From a checkpoint of a small transformer trained on Wikipedia.
Training: a variant of Adam for these matrices, 121M tokens, 7386 steps.
Each number is 200 + 30 x the weight over its row's rms, rounded and kept within 0 to 999. Layers, rows and columns count from 0. The size before them is the row's rms in percent of the matrix's.

# layer 4 attention query, 256x224, rms 0.0979, rows 13-24,77-88,140-152,204-216, columns 0-111
089,169,163,201,230,154,199,216,190,252,209,229,180,196,245,186,110,202,194,211,191,180,188,169,191,220,193,225,234,210,192,224,192,235,221,168,222,185,224,209,179,183,225,207,166,217,173,195,193,234,176,224,230,178,193,182,190,222,203,170,191,217,208,204,235,228,206,247,210,193,238,144,193,220,189,183,204,244,211,129,193,222,236,211,255,177,237,156,229,190,208,221,200,161,245,172,154,205,204,202,167,215,192,199,137,229,149,182,274,223,184,251,163
103,220,170,207,197,207,196,266,236,202,244,187,234,221,256,218,148,201,199,237,202,219,204,213,227,264,160,210,184,179,222,180,236,229,171,194,225,154,225,166,186,171,187,194,202,181,219,207,161,200,214,192,180,190,208,144,168,213,181,192,217,185,227,239,284,168,223,207,175,198,238,193,211,223,234,196,242,243,213,200,203,224,234,253,183,257,184,176,233,254,180,185,224,215,146,234,149,199,179,129,173,156,270,201,240,212,191,188,177,170,183,179,153
101,250,195,268,227,214,214,201,170,176,209,254,149,193,219,199,120,201,205,174,193,173,250,189,197,242,140,220,148,231,237,176,183,213,184,196,206,201,178,198,173,193,189,219,193,232,242,207,239,181,197,227,186,193,182,178,141,129,205,233,170,165,221,188,209,187,263,202,156,202,209,229,234,232,235,184,237,189,168,193,209,173,284,260,218,202,231,198,248,238,206,224,199,200,194,230,227,204,175,160,209,172,211,218,237,213,143,190,195,253,165,157,203
081,214,158,171,228,190,143,210,169,233,208,243,161,182,236,198,147,173,203,205,197,159,197,198,199,247,166,192,252,164,195,192,186,207,204,140,240,186,233,172,178,147,182,219,120,192,148,166,158,187,197,189,196,230,214,182,175,285,165,185,226,182,227,225,203,214,213,213,208,160,214,183,217,187,202,221,167,250,188,164,191,212,260,203,245,224,248,153,227,194,200,240,223,213,219,168,174,187,252,215,168,190,196,237,147,203,152,170,242,232,224,186,143
090,208,124,203,228,185,208,223,165,216,205,179,203,187,229,186,154,187,196,178,227,184,220,174,205,242,226,265,253,159,168,193,222,183,176,178,235,221,236,226,239,210,157,181,215,185,153,208,176,190,202,223,183,264,224,188,154,203,206,217,194,207,237,176,192,224,201,207,201,195,215,158,212,238,216,192,238,214,222,186,184,214,206,215,256,172,288,207,225,214,242,181,233,181,200,174,191,223,217,178,211,174,223,196,178,171,159,211,225,209,184,203,169
098,230,144,209,186,206,221,220,221,192,222,255,156,201,217,237,156,169,237,240,193,186,232,177,254,191,195,182,183,129,156,207,192,204,194,150,203,175,202,157,201,210,213,154,213,188,204,212,172,166,238,163,185,179,236,200,136,183,219,167,210,196,212,212,243,169,225,182,199,182,233,174,180,189,209,218,212,233,180,177,227,203,281,244,208,225,223,165,203,215,256,222,186,220,208,214,183,194,175,185,203,189,216,245,211,221,147,190,222,193,199,204,180
093,189,210,212,206,158,228,190,171,167,175,203,227,168,155,199,177,243,171,130,213,171,193,178,206,179,203,194,180,217,180,250,196,202,223,243,207,220,255,231,237,176,150,211,193,193,198,216,211,159,231,231,207,206,205,271,194,145,205,232,245,214,210,177,151,245,219,147,173,189,201,237,261,195,182,202,193,147,170,229,192,233,140,207,259,169,202,197,196,227,217,181,195,197,192,211,196,166,200,184,183,199,213,190,226,185,185,194,202,216,227,193,223
093,222,194,186,203,167,168,223,154,190,234,194,208,146,192,188,203,202,218,228,185,193,194,209,163,232,222,240,242,257,276,148,179,192,233,206,187,187,189,206,157,169,211,196,238,230,170,213,216,230,146,247,218,253,249,229,179,181,154,183,162,215,237,254,266,187,188,298,248,186,237,202,207,181,231,200,208,209,198,167,202,178,218,220,222,178,187,222,190,206,213,183,209,180,203,213,254,252,243,195,195,236,163,172,181,209,214,202,221,191,189,197,216
079,242,135,203,194,201,228,212,195,190,175,184,130,201,170,219,252,237,226,196,231,183,240,216,213,164,193,212,171,176,196,186,219,234,256,211,194,260,181,170,207,218,206,238,221,250,234,210,219,241,203,201,191,202,211,278,155,132,241,185,187,207,215,203,155,190,215,137,196,252,197,187,187,169,196,224,237,136,203,241,271,205,206,187,221,159,169,244,206,238,209,222,194,247,201,207,210,195,218,238,184,203,161,199,224,222,227,219,176,225,169,128,196
107,169,214,212,256,196,194,170,168,185,211,120,274,187,168,187,239,250,172,135,233,229,208,212,153,262,204,240,225,274,237,183,203,200,231,269,200,204,207,190,200,183,183,238,196,213,211,207,246,235,167,270,223,177,181,224,186,172,186,203,221,226,222,155,183,229,205,233,202,231,178,212,230,218,168,183,201,151,205,189,174,217,167,169,225,188,205,248,195,203,210,183,228,179,176,223,214,196,252,177,190,200,149,137,173,188,233,207,225,248,199,189,225
102,227,266,179,226,232,217,174,156,230,159,171,190,225,184,180,212,173,183,180,222,244,154,191,227,188,209,205,212,191,186,238,175,204,236,203,214,258,193,219,253,193,216,289,198,266,224,221,200,256,212,232,203,165,166,218,221,258,236,234,138,207,186,150,109,240,213,179,208,195,153,179,187,186,155,177,165,148,225,184,184,210,174,167,215,157,185,231,168,164,133,189,210,210,234,179,223,168,201,234,165,203,174,187,183,214,237,219,227,201,253,201,179
106,140,137,217,208,186,216,260,188,173,254,225,155,196,228,231,160,191,214,214,224,183,226,194,177,207,184,221,215,188,192,171,230,186,175,170,206,193,257,170,246,209,185,173,213,206,170,200,165,164,201,211,174,241,227,174,163,252,208,212,205,225,203,193,224,224,185,230,191,203,239,138,172,232,182,171,241,223,224,151,218,184,240,224,195,225,232,161,219,239,244,179,166,234,209,206,200,198,167,150,169,160,213,226,171,175,140,196,209,201,199,197,177
082,230,176,152,211,202,196,183,212,258,224,213,194,229,227,198,204,234,217,202,181,215,187,181,213,180,147,167,223,220,215,193,211,221,160,226,202,203,206,200,173,185,188,199,251,200,196,212,179,192,134,196,207,249,254,229,225,236,222,173,198,221,229,161,220,140,173,182,169,157,237,216,155,221,156,187,226,210,210,239,176,197,212,185,225,201,214,180,175,297,161,183,238,129,231,178,209,168,256,163,162,233,197,168,191,150,194,257,283,209,234,222,176
089,158,203,205,220,228,218,229,209,210,217,186,180,180,266,182,152,199,168,205,191,190,278,193,124,238,192,192,258,255,187,205,193,193,177,238,232,266,213,202,175,191,157,190,195,177,165,212,215,142,155,217,193,195,192,214,195,228,179,178,192,204,176,188,152,244,125,248,178,187,229,193,166,159,134,220,254,191,203,172,217,187,220,199,178,204,260,185,271,204,218,157,205,175,151,178,206,161,200,229,184,164,183,198,178,225,163,151,179,208,253,231,174
099,204,215,174,209,250,226,215,173,175,192,225,154,261,214,205,192,198,279,216,173,154,205,191,186,142,202,165,234,172,215,177,184,212,167,240,173,199,170,193,100,185,174,200,161,227,216,151,184,188,204,190,189,127,212,220,222,160,229,163,171,181,168,199,225,171,180,177,180,207,225,159,219,174,195,205,206,190,194,188,200,136,208,166,184,241,187,183,154,246,211,141,185,180,200,155,191,212,175,168,182,214,278,208,232,148,160,194,203,199,211,230,181
079,216,166,252,135,173,202,174,149,223,219,195,232,196,185,172,211,207,168,166,158,188,233,210,177,233,184,180,226,205,119,200,206,199,215,244,222,218,197,216,223,226,226,127,236,166,218,182,215,216,195,252,197,228,260,196,208,239,196,201,220,213,188,145,188,237,196,177,178,178,220,260,188,251,172,154,176,223,234,197,177,188,145,225,179,209,202,149,232,243,184,262,218,200,209,184,287,221,231,225,214,176,150,149,166,140,244,202,253,216,234,215,158
076,241,196,161,189,195,240,211,186,211,266,217,187,250,224,195,187,211,237,194,201,216,238,221,268,185,134,230,227,206,224,197,246,223,118,214,218,221,207,233,221,186,168,226,198,239,190,235,250,230,188,176,221,211,251,220,191,202,235,163,244,215,180,167,237,241,219,206,229,197,209,265,135,177,179,206,237,171,173,245,214,174,221,196,206,184,208,182,209,292,185,184,201,178,195,228,196,204,145,225,207,182,194,202,217,146,181,235,234,202,229,160,221
087,184,222,135,230,224,255,195,157,250,212,163,224,216,209,177,192,159,258,221,222,202,208,189,171,221,224,204,183,183,238,217,188,156,191,221,250,255,233,228,191,180,229,221,190,223,229,173,202,198,153,198,248,179,208,226,204,188,208,184,180,219,156,187,187,211,192,222,198,185,243,172,156,211,153,217,186,157,233,220,224,151,223,189,183,202,168,208,227,237,194,178,218,159,265,163,221,182,187,125,137,190,185,235,212,146,226,179,249,225,203,218,198
096,176,194,188,203,167,248,240,230,239,247,169,189,224,205,240,203,230,233,239,178,221,173,214,205,160,181,228,145,135,244,172,208,216,134,225,220,177,168,191,223,159,225,188,195,197,170,166,164,207,205,177,197,171,245,216,199,188,153,174,151,215,178,216,209,157,164,194,202,211,235,214,129,188,219,244,176,149,161,218,200,168,192,175,145,174,199,217,196,197,197,163,140,173,270,170,160,233,176,183,213,238,211,227,230,227,165,188,194,140,119,145,216
083,213,266,178,224,232,168,229,219,182,218,196,190,200,151,201,213,160,210,190,193,183,208,190,174,249,220,176,214,228,200,190,203,185,228,147,187,201,164,194,155,188,251,198,227,214,173,193,206,238,225,152,163,157,200,197,159,195,210,208,235,135,193,192,244,201,229,169,224,199,244,105,170,159,201,206,172,188,209,217,168,193,220,208,188,216,204,207,175,242,196,178,241,258,235,165,190,175,190,176,236,219,261,231,206,197,188,175,171,235,253,251,216
089,265,159,260,180,196,166,191,168,193,204,202,199,172,204,195,184,248,188,210,161,163,111,219,199,207,182,203,191,158,154,161,180,213,243,186,188,175,173,189,206,217,189,184,232,202,237,218,188,224,225,198,284,193,189,178,226,238,187,196,187,179,222,191,214,185,225,220,230,185,178,269,154,224,234,175,179,242,205,237,212,174,228,246,158,188,179,146,200,214,186,235,139,205,181,228,212,244,192,206,233,230,147,179,189,146,217,147,220,224,169,227,151
095,159,191,197,165,171,183,239,204,183,259,207,234,169,214,264,168,203,250,221,148,214,147,158,188,193,215,234,198,120,263,226,179,205,215,215,235,162,166,167,183,188,219,185,216,150,192,139,253,222,247,190,223,185,260,190,189,217,150,193,182,247,213,251,235,217,153,229,198,222,230,218,170,213,192,212,145,192,216,188,225,230,240,208,161,191,200,189,191,198,186,191,157,154,164,184,170,194,207,167,123,191,212,207,202,190,240,176,223,152,190,197,238
093,196,203,217,122,177,167,209,229,186,274,253,174,202,239,222,155,243,190,168,196,199,210,215,188,241,139,181,178,199,163,163,252,231,218,225,205,244,193,173,192,199,148,187,188,171,185,211,228,122,189,268,207,220,212,202,249,179,195,180,167,214,179,238,205,207,150,208,221,210,209,254,202,230,213,180,219,162,160,163,180,215,173,206,178,207,168,144,200,223,260,172,175,203,233,186,220,257,208,196,177,133,153,191,166,158,210,187,216,196,191,173,189
088,188,194,202,139,152,160,183,207,160,169,209,214,187,253,213,225,163,193,210,186,216,236,191,190,252,205,229,227,237,191,180,183,221,222,189,215,222,207,185,239,159,225,173,199,156,200,198,112,181,146,219,158,252,145,144,191,194,172,187,223,188,230,146,244,211,185,204,174,183,225,234,175,241,216,200,212,217,202,142,151,206,201,183,195,207,194,273,225,240,198,176,241,186,266,215,169,203,272,226,170,203,183,206,175,213,187,221,186,213,271,192,196
087,253,207,237,160,178,156,175,226,147,179,180,187,166,200,229,205,232,195,214,167,161,163,139,209,301,181,175,192,193,186,192,193,219,222,174,230,166,238,174,185,219,197,186,176,174,212,189,170,195,217,241,159,240,216,239,231,179,187,197,195,164,253,217,220,140,177,246,164,191,237,242,206,216,199,240,169,215,194,185,191,212,235,232,167,262,229,193,164,146,175,185,196,228,157,220,189,192,208,208,198,207,156,194,145,253,201,191,172,181,203,236,168
095,212,187,212,223,188,218,196,227,257,220,216,234,203,172,173,183,215,202,188,225,237,181,223,180,259,131,231,250,208,154,226,199,264,240,215,218,231,180,227,168,207,188,256,200,187,194,266,179,218,192,223,230,205,173,246,234,177,211,196,223,179,226,179,151,238,232,261,218,220,210,202,240,186,229,242,198,202,214,180,225,192,165,252,238,179,163,206,220,195,227,231,218,228,184,238,180,146,224,182,196,176,144,176,247,232,208,193,228,248,189,219,181
094,262,190,204,105,205,221,221,196,175,253,202,189,192,216,214,215,170,218,226,199,183,144,192,196,302,176,201,163,224,180,199,196,205,245,261,236,213,202,176,222,229,214,191,193,224,176,187,202,161,194,292,229,166,197,247,182,208,195,158,249,226,215,213,227,177,179,182,212,192,200,240,205,224,184,210,190,204,197,213,193,201,197,253,177,248,205,178,192,163,191,128,197,230,226,261,148,214,206,164,173,183,165,235,169,173,186,190,186,191,188,212,231
099,212,170,238,202,195,232,163,192,223,214,178,211,266,195,192,170,253,178,191,203,219,175,243,188,193,155,217,229,177,174,221,215,239,142,219,234,261,191,204,146,193,154,213,222,234,198,207,208,142,181,221,193,249,200,240,166,159,243,200,209,200,237,184,148,239,172,221,188,188,223,193,229,216,269,191,227,180,229,239,203,216,223,201,223,207,199,212,214,192,198,144,219,184,231,161,180,220,203,147,198,217,210,201,258,144,181,189,212,155,168,171,212
087,241,152,270,172,161,171,163,207,218,203,179,226,175,157,211,214,190,156,190,221,213,164,201,176,234,175,221,231,195,168,212,204,262,222,195,270,182,215,192,203,208,170,195,159,161,154,213,191,160,190,214,185,240,194,195,214,152,226,245,214,184,260,176,139,208,198,224,193,222,223,200,223,227,199,208,181,190,224,208,200,229,193,249,216,235,224,187,196,184,205,192,221,218,167,224,209,159,229,214,212,173,176,204,197,186,186,223,189,212,195,246,198
092,227,192,185,238,173,221,205,206,225,207,219,225,205,161,155,179,227,229,199,240,219,192,234,233,245,157,263,241,217,208,199,234,230,182,263,202,248,178,235,160,187,142,252,172,207,200,213,240,240,194,241,221,223,176,212,200,166,200,209,194,200,191,157,168,249,242,223,174,213,192,218,245,219,170,241,243,173,193,179,218,216,151,220,203,185,168,176,223,219,231,208,191,190,181,203,202,223,156,188,195,173,183,160,275,222,192,205,226,270,208,224,198
072,234,195,245,117,172,210,183,226,157,193,194,183,225,210,217,169,241,162,183,154,269,210,177,187,192,131,235,196,156,148,192,172,234,203,249,206,170,250,213,181,216,202,196,209,195,188,247,193,170,190,186,202,179,165,209,216,168,222,173,215,148,260,209,177,172,211,206,181,207,245,212,208,194,244,216,209,233,231,209,217,219,233,245,238,224,227,201,149,209,184,218,230,229,174,216,150,164,209,199,224,230,154,199,198,178,166,185,182,195,155,223,193
093,216,187,227,210,142,230,234,189,202,183,190,234,186,175,164,179,214,192,140,235,234,200,214,217,166,232,237,259,169,233,199,203,197,208,221,230,235,210,256,213,159,147,225,170,249,189,193,229,213,231,223,206,251,195,184,159,124,198,250,204,174,222,140,221,184,239,201,213,238,202,203,210,212,200,211,184,139,158,215,162,215,200,203,230,175,226,199,222,238,242,153,230,187,218,220,232,230,250,184,198,170,210,164,251,188,184,209,172,228,165,183,224
101,191,225,165,244,259,207,214,214,175,186,232,214,146,180,164,154,170,239,244,245,195,172,172,178,234,244,236,201,244,232,242,187,188,235,204,149,215,143,256,147,224,256,241,169,188,202,249,226,231,188,204,179,209,213,166,200,178,159,201,174,197,207,161,228,205,211,219,200,210,183,194,194,221,212,207,220,209,181,152,247,217,187,174,150,193,193,182,211,183,197,241,224,182,225,182,190,194,223,194,163,211,204,177,210,208,229,203,255,258,220,213,222
101,195,248,166,211,193,231,234,192,201,159,213,209,220,245,205,194,233,212,222,199,158,184,164,241,164,201,189,167,206,184,216,217,190,194,130,156,196,195,112,242,190,202,205,254,202,227,208,219,213,199,211,208,152,208,191,193,215,180,146,176,206,140,197,190,164,221,185,182,179,192,178,181,138,179,165,216,212,179,175,254,205,238,167,178,178,181,190,158,223,176,209,177,174,203,177,180,219,162,217,222,221,220,175,185,240,250,167,225,205,288,185,184
096,224,185,201,237,204,199,240,169,198,196,219,204,250,154,188,159,149,214,158,219,189,192,266,169,192,214,252,211,229,212,240,210,167,232,184,201,239,190,202,169,185,178,222,181,257,189,196,252,205,206,180,171,198,208,153,157,128,268,243,168,195,203,163,207,199,189,227,196,260,214,223,220,194,171,165,235,191,199,160,192,249,239,212,191,185,232,210,244,173,241,178,244,181,182,227,214,254,212,226,187,163,213,143,241,185,207,214,211,188,273,181,209
102,127,226,148,235,179,190,161,189,217,233,215,166,279,189,218,264,206,206,179,191,198,240,199,185,249,182,183,212,217,167,192,242,225,210,190,231,232,191,126,198,158,150,188,193,237,259,156,190,152,229,236,136,200,191,222,217,208,227,191,157,194,141,195,159,239,216,213,229,178,217,198,221,163,203,220,236,163,194,184,235,159,186,209,216,205,168,224,208,181,208,162,189,180,185,231,192,191,164,215,236,187,215,215,197,224,160,169,194,186,204,172,180
108,225,168,271,189,159,151,207,198,175,221,185,223,207,186,192,193,205,179,193,208,214,174,221,149,241,189,216,195,264,210,215,180,203,239,203,206,220,204,227,224,220,171,195,139,213,185,198,186,128,171,221,199,208,191,210,164,150,215,232,244,188,222,168,219,218,222,229,184,223,185,255,194,227,180,209,197,196,192,215,219,168,194,251,212,234,235,212,253,204,243,188,209,244,141,230,221,233,220,177,200,195,144,181,186,192,154,210,199,231,199,236,221
108,202,184,209,178,199,157,184,239,214,157,229,157,106,254,263,220,148,153,211,174,185,172,182,206,188,186,164,175,187,190,157,211,223,217,134,234,196,194,169,202,178,209,188,170,169,200,170,184,198,214,176,180,180,184,176,178,233,203,172,163,218,202,262,195,209,192,225,236,165,217,191,223,186,210,176,199,196,197,173,186,208,242,261,180,167,221,231,202,138,189,217,201,212,198,189,194,167,159,247,217,243,165,254,165,187,170,190,173,231,256,203,207
093,158,157,180,213,196,163,225,198,155,183,227,189,186,209,249,175,196,194,181,198,208,174,226,178,212,237,191,256,207,183,170,215,228,164,211,201,230,231,156,160,206,162,225,156,194,169,224,206,164,169,227,173,247,211,215,222,234,162,200,240,166,233,226,229,168,207,242,204,183,209,197,174,238,217,232,239,193,190,168,152,190,185,209,170,249,214,190,206,246,211,189,167,222,197,192,175,238,142,204,174,196,223,223,182,188,164,183,194,185,171,222,156
092,228,231,217,200,213,190,259,234,210,226,183,221,182,190,181,234,232,214,250,200,194,206,180,147,212,199,242,172,191,232,213,171,185,160,242,184,207,215,218,230,194,212,183,217,193,137,198,229,195,195,272,181,178,154,207,220,250,130,169,195,217,242,211,210,196,200,161,203,208,181,204,217,247,233,169,273,218,162,154,199,179,162,224,192,234,163,176,190,179,238,210,215,222,196,197,201,202,204,178,210,218,181,173,186,300,274,167,232,226,169,178,212
101,219,224,193,199,166,209,186,141,196,234,258,194,221,124,214,170,169,233,170,192,200,171,199,183,167,204,241,250,183,194,180,215,208,178,216,209,163,204,228,176,167,175,170,205,212,187,174,199,180,181,148,211,223,232,240,185,173,228,221,201,162,213,273,223,159,203,235,187,192,203,189,214,143,204,226,208,175,249,228,170,223,192,248,165,193,191,201,176,216,201,194,196,189,191,143,233,274,185,193,140,232,203,187,242,147,168,221,218,163,160,212,226
126,163,157,185,178,181,155,219,185,189,191,248,184,169,233,253,218,179,211,221,168,171,191,223,177,217,198,182,208,188,185,164,206,222,230,158,212,183,213,100,201,217,166,176,206,165,195,172,150,179,192,210,187,220,221,172,184,207,171,196,231,213,211,256,236,137,193,239,187,168,227,184,167,238,192,190,192,216,231,192,161,186,204,218,185,235,186,194,192,148,221,179,187,214,193,196,199,226,178,200,155,200,204,232,164,184,170,198,199,150,188,211,178
087,191,195,199,243,204,166,217,163,109,222,151,231,181,197,225,161,200,186,183,175,204,160,208,192,223,253,202,264,192,179,168,170,215,187,250,142,230,249,153,207,264,119,175,235,216,178,202,191,189,198,260,211,204,186,189,203,163,186,184,256,189,199,172,217,197,192,235,166,172,166,210,164,239,202,212,249,215,202,181,179,226,188,188,213,253,187,213,177,205,223,151,187,214,150,213,181,209,158,180,205,175,222,208,182,181,160,152,207,165,138,260,158
102,216,186,146,277,166,208,186,216,169,226,197,173,182,268,259,186,188,201,219,207,199,181,167,184,194,175,186,237,191,177,184,193,236,205,171,233,213,254,154,193,189,187,200,171,247,178,205,183,186,181,207,185,214,207,212,178,247,194,146,187,246,221,277,207,184,164,217,199,230,192,177,178,191,146,198,207,211,211,217,179,214,212,211,187,192,219,188,221,180,242,170,186,163,249,220,181,180,187,241,166,233,202,235,154,213,196,181,216,208,247,233,195
088,242,167,179,192,192,259,167,173,129,245,221,234,202,193,218,195,232,168,195,150,151,215,174,235,164,169,181,210,230,158,204,263,219,230,220,185,209,224,181,187,234,191,187,201,212,263,259,214,228,192,241,222,206,262,203,169,169,266,176,297,178,194,175,188,185,201,188,122,176,226,211,216,166,213,230,161,252,176,216,192,212,118,196,196,237,185,219,210,199,163,195,231,219,215,208,169,201,227,216,211,182,250,183,187,190,168,200,196,178,127,269,166
103,214,208,241,237,219,209,186,157,234,223,216,221,162,140,149,227,156,215,205,258,236,207,209,174,192,229,244,225,222,207,237,199,203,186,238,221,177,232,305,203,208,174,243,198,203,196,201,256,200,172,188,221,218,183,223,239,191,199,238,172,174,224,207,195,200,188,165,235,215,224,209,169,239,217,205,220,177,182,214,217,176,152,205,214,194,168,174,221,168,229,191,254,181,210,219,220,253,255,130,227,191,192,158,241,206,215,163,207,196,128,180,223
112,208,218,189,239,190,228,221,217,198,192,169,167,244,194,180,210,226,180,203,237,208,157,201,238,161,183,212,147,170,224,156,198,188,219,243,130,212,148,242,202,176,197,242,217,216,214,223,229,242,247,174,195,154,198,244,183,162,202,208,145,211,163,151,159,232,218,178,184,197,219,203,209,172,199,228,226,163,187,210,221,190,210,157,223,173,210,172,229,225,188,249,172,149,159,187,143,209,198,244,197,159,161,190,220,216,200,188,189,280,251,152,197
084,230,179,214,155,138,183,195,210,175,277,220,222,192,193,180,216,214,129,146,213,199,193,270,179,185,209,220,124,203,185,182,231,103,215,251,203,215,188,231,228,216,222,204,201,162,246,251,236,218,216,193,218,197,176,180,166,170,217,213,233,250,215,178,202,227,218,187,206,167,237,229,219,244,262,199,172,232,168,197,257,178,115,170,228,207,129,189,241,186,232,252,188,259,148,223,158,212,212,181,193,166,155,196,242,223,259,151,241,249,170,199,178
099,194,197,145,213,149,141,192,161,173,157,203,182,183,192,201,160,203,212,158,233,181,170,197,274,202,227,198,171,167,229,170,243,196,172,165,178,242,163,195,200,151,196,193,199,196,178,161,177,199,242,176,188,243,158,182,161,158,223,196,174,161,223,204,231,203,226,228,246,233,236,239,210,222,213,211,233,165,192,178,177,192,237,216,240,187,226,259,187,191,236,248,130,215,205,209,201,224,157,190,225,210,196,197,203,188,168,176,208,194,262,141,221
131,172,176,178,169,153,170,271,172,193,208,233,192,190,253,239,165,191,199,186,183,163,193,247,181,221,214,214,171,194,216,176,218,207,166,173,209,219,273,159,194,204,187,196,196,191,185,180,158,160,188,242,209,228,230,162,149,214,215,182,240,192,211,198,243,130,181,220,211,167,237,202,166,243,208,198,202,212,209,163,180,159,205,220,209,261,213,226,208,188,245,153,181,245,209,216,181,238,184,192,193,167,208,207,184,184,164,206,176,163,186,241,175
# layer 4 attention key, 64x224, rms 0.0911, rows 12-24, columns 0-111
098,258,215,197,203,210,211,169,174,146,146,214,148,166,159,178,227,221,237,206,224,171,162,226,189,246,256,193,241,192,182,262,238,200,185,241,201,220,160,187,205,186,185,184,208,228,169,214,192,240,185,191,200,218,202,215,158,185,210,194,273,223,179,187,242,192,234,227,177,283,196,208,256,214,173,177,208,184,171,212,214,178,199,152,179,180,255,198,248,212,225,194,230,148,225,204,199,168,225,214,198,209,237,209,189,175,239,208,177,220,200,180,253
076,197,220,154,225,201,202,185,277,201,189,227,174,221,241,244,180,197,199,197,178,235,228,200,194,216,211,154,200,261,246,192,172,196,163,178,158,200,217,193,190,239,182,186,194,208,207,219,212,167,258,189,196,171,165,209,190,236,199,144,216,237,169,155,173,195,219,212,169,154,259,185,219,195,173,204,197,197,169,192,252,184,186,194,227,253,166,164,179,192,191,217,230,202,212,173,185,188,155,183,197,178,198,226,163,215,232,165,192,244,242,220,178
100,141,238,174,244,123,208,211,228,200,193,158,267,150,248,173,238,238,213,251,227,220,191,252,158,255,197,201,220,211,226,197,176,175,211,205,153,174,264,239,223,213,198,154,177,151,249,236,232,221,189,228,216,229,184,185,154,178,191,177,230,197,181,184,262,202,241,215,195,189,215,233,203,225,216,244,227,224,146,201,230,231,169,151,228,151,229,153,226,205,202,241,200,246,193,227,186,196,227,180,227,215,165,156,170,252,216,147,196,201,195,211,162
091,159,243,183,213,230,229,273,190,192,212,189,207,196,181,195,232,182,169,202,172,214,236,196,151,251,172,216,222,218,202,212,263,193,191,182,162,258,207,208,164,219,196,172,189,207,191,237,202,192,196,221,190,233,226,183,136,215,228,201,201,196,182,219,193,193,172,202,226,216,262,200,158,185,213,210,239,253,157,156,196,212,215,139,254,263,239,174,233,223,173,200,247,246,191,191,184,233,179,163,205,143,226,188,175,206,218,226,276,174,217,182,196
083,184,228,215,190,178,192,193,249,165,223,249,191,222,224,216,196,205,192,163,194,189,245,239,181,226,221,141,200,256,182,154,185,216,145,208,144,225,157,201,180,244,202,197,206,189,202,225,230,150,225,220,186,205,151,171,170,205,200,170,220,286,173,189,186,191,233,226,202,194,210,167,212,202,212,189,162,208,203,207,257,166,146,214,233,266,180,181,208,264,252,151,177,215,245,171,197,214,187,223,207,200,219,175,148,183,139,162,221,213,227,228,163
086,154,200,228,146,201,161,216,222,241,255,250,244,201,230,213,177,190,201,181,195,233,239,222,160,188,204,201,149,211,205,139,155,164,229,219,190,249,196,199,206,208,214,232,175,142,216,180,223,148,194,183,213,150,179,197,189,192,176,172,147,228,190,172,146,229,194,201,189,142,177,197,179,189,216,246,195,227,209,212,192,196,197,254,236,160,165,196,200,133,189,202,197,202,212,188,176,216,234,194,181,146,141,209,182,218,132,181,192,205,190,203,175
073,163,169,193,172,203,184,181,271,224,165,189,196,188,134,230,224,188,198,216,219,188,257,240,158,244,215,169,243,245,236,181,193,225,179,208,141,169,193,207,193,198,185,132,174,157,176,197,228,197,249,199,193,166,193,194,173,187,192,173,233,230,179,205,190,196,255,206,209,158,243,192,173,206,220,176,192,239,192,209,215,176,184,189,252,262,195,149,173,219,211,200,242,223,203,198,221,174,221,240,196,167,233,214,205,190,216,155,215,187,181,198,182
096,210,170,238,183,206,227,185,210,177,201,233,209,198,190,227,199,168,188,178,221,259,236,148,234,160,179,192,192,168,190,241,155,185,201,182,257,191,173,169,216,145,224,250,243,292,195,235,166,218,204,178,226,192,206,194,247,227,204,163,133,211,212,249,189,184,186,212,204,231,158,188,210,145,172,187,191,166,205,217,172,215,190,202,172,183,169,197,158,100,234,203,214,154,206,244,224,196,197,239,208,219,188,210,224,184,218,226,227,163,194,165,268
109,191,162,197,137,223,226,212,195,276,166,161,177,237,221,166,178,135,184,213,209,243,204,189,222,165,220,216,196,214,195,203,213,185,218,168,238,200,242,261,185,205,202,229,160,159,199,179,193,200,224,193,171,196,210,206,287,191,189,215,130,184,212,154,180,234,165,199,213,162,191,186,172,154,214,242,174,194,194,216,198,184,180,189,156,188,205,170,208,167,173,169,219,202,220,203,206,208,215,187,154,164,189,187,247,204,183,212,152,174,169,184,187
070,217,204,121,234,168,204,190,158,177,216,124,159,221,204,181,193,204,235,237,215,171,205,141,254,210,213,196,189,187,270,174,193,188,217,201,192,188,214,170,218,136,219,223,159,203,216,246,195,203,145,226,150,185,224,200,243,200,174,191,222,160,165,245,209,177,175,231,183,183,206,193,154,208,237,196,164,187,193,207,229,172,209,206,202,245,188,223,178,202,236,259,166,204,244,187,251,169,206,183,241,234,184,203,147,274,187,209,204,217,186,172,155
084,199,251,225,236,235,221,222,155,181,179,213,243,167,236,178,177,158,214,215,226,208,181,137,222,189,168,197,189,219,233,222,221,129,233,181,266,220,213,203,224,218,249,219,225,273,177,228,200,216,200,225,199,203,222,221,266,221,204,223,176,206,222,181,196,200,214,184,178,201,222,189,213,218,199,192,213,181,181,162,225,264,220,165,200,176,191,231,217,184,255,213,155,197,252,204,182,212,180,208,191,244,182,187,197,180,188,214,183,162,231,156,207
102,223,230,182,221,227,192,183,124,156,213,225,205,234,221,200,217,209,230,196,219,222,182,210,172,191,180,196,158,207,206,205,192,218,226,201,175,225,217,176,213,213,192,237,161,203,227,223,186,163,163,206,211,178,224,198,149,223,269,135,283,248,164,132,215,201,174,205,171,182,219,199,196,179,155,180,198,229,203,175,228,170,258,222,204,209,176,228,177,220,203,249,185,183,204,167,171,223,191,226,236,198,188,200,140,188,219,181,180,190,232,277,169
092,166,205,188,169,156,179,213,191,217,225,207,185,237,234,217,208,194,178,184,224,220,248,251,184,225,210,205,148,283,225,159,173,191,172,204,161,233,219,213,188,211,189,215,174,149,226,204,192,148,192,221,193,193,194,178,156,218,214,157,246,291,177,141,197,214,213,239,181,149,202,190,141,165,199,221,212,211,225,239,264,131,161,269,223,232,184,211,238,202,218,206,215,217,221,181,200,227,188,260,180,202,173,201,188,220,183,173,223,195,221,219,173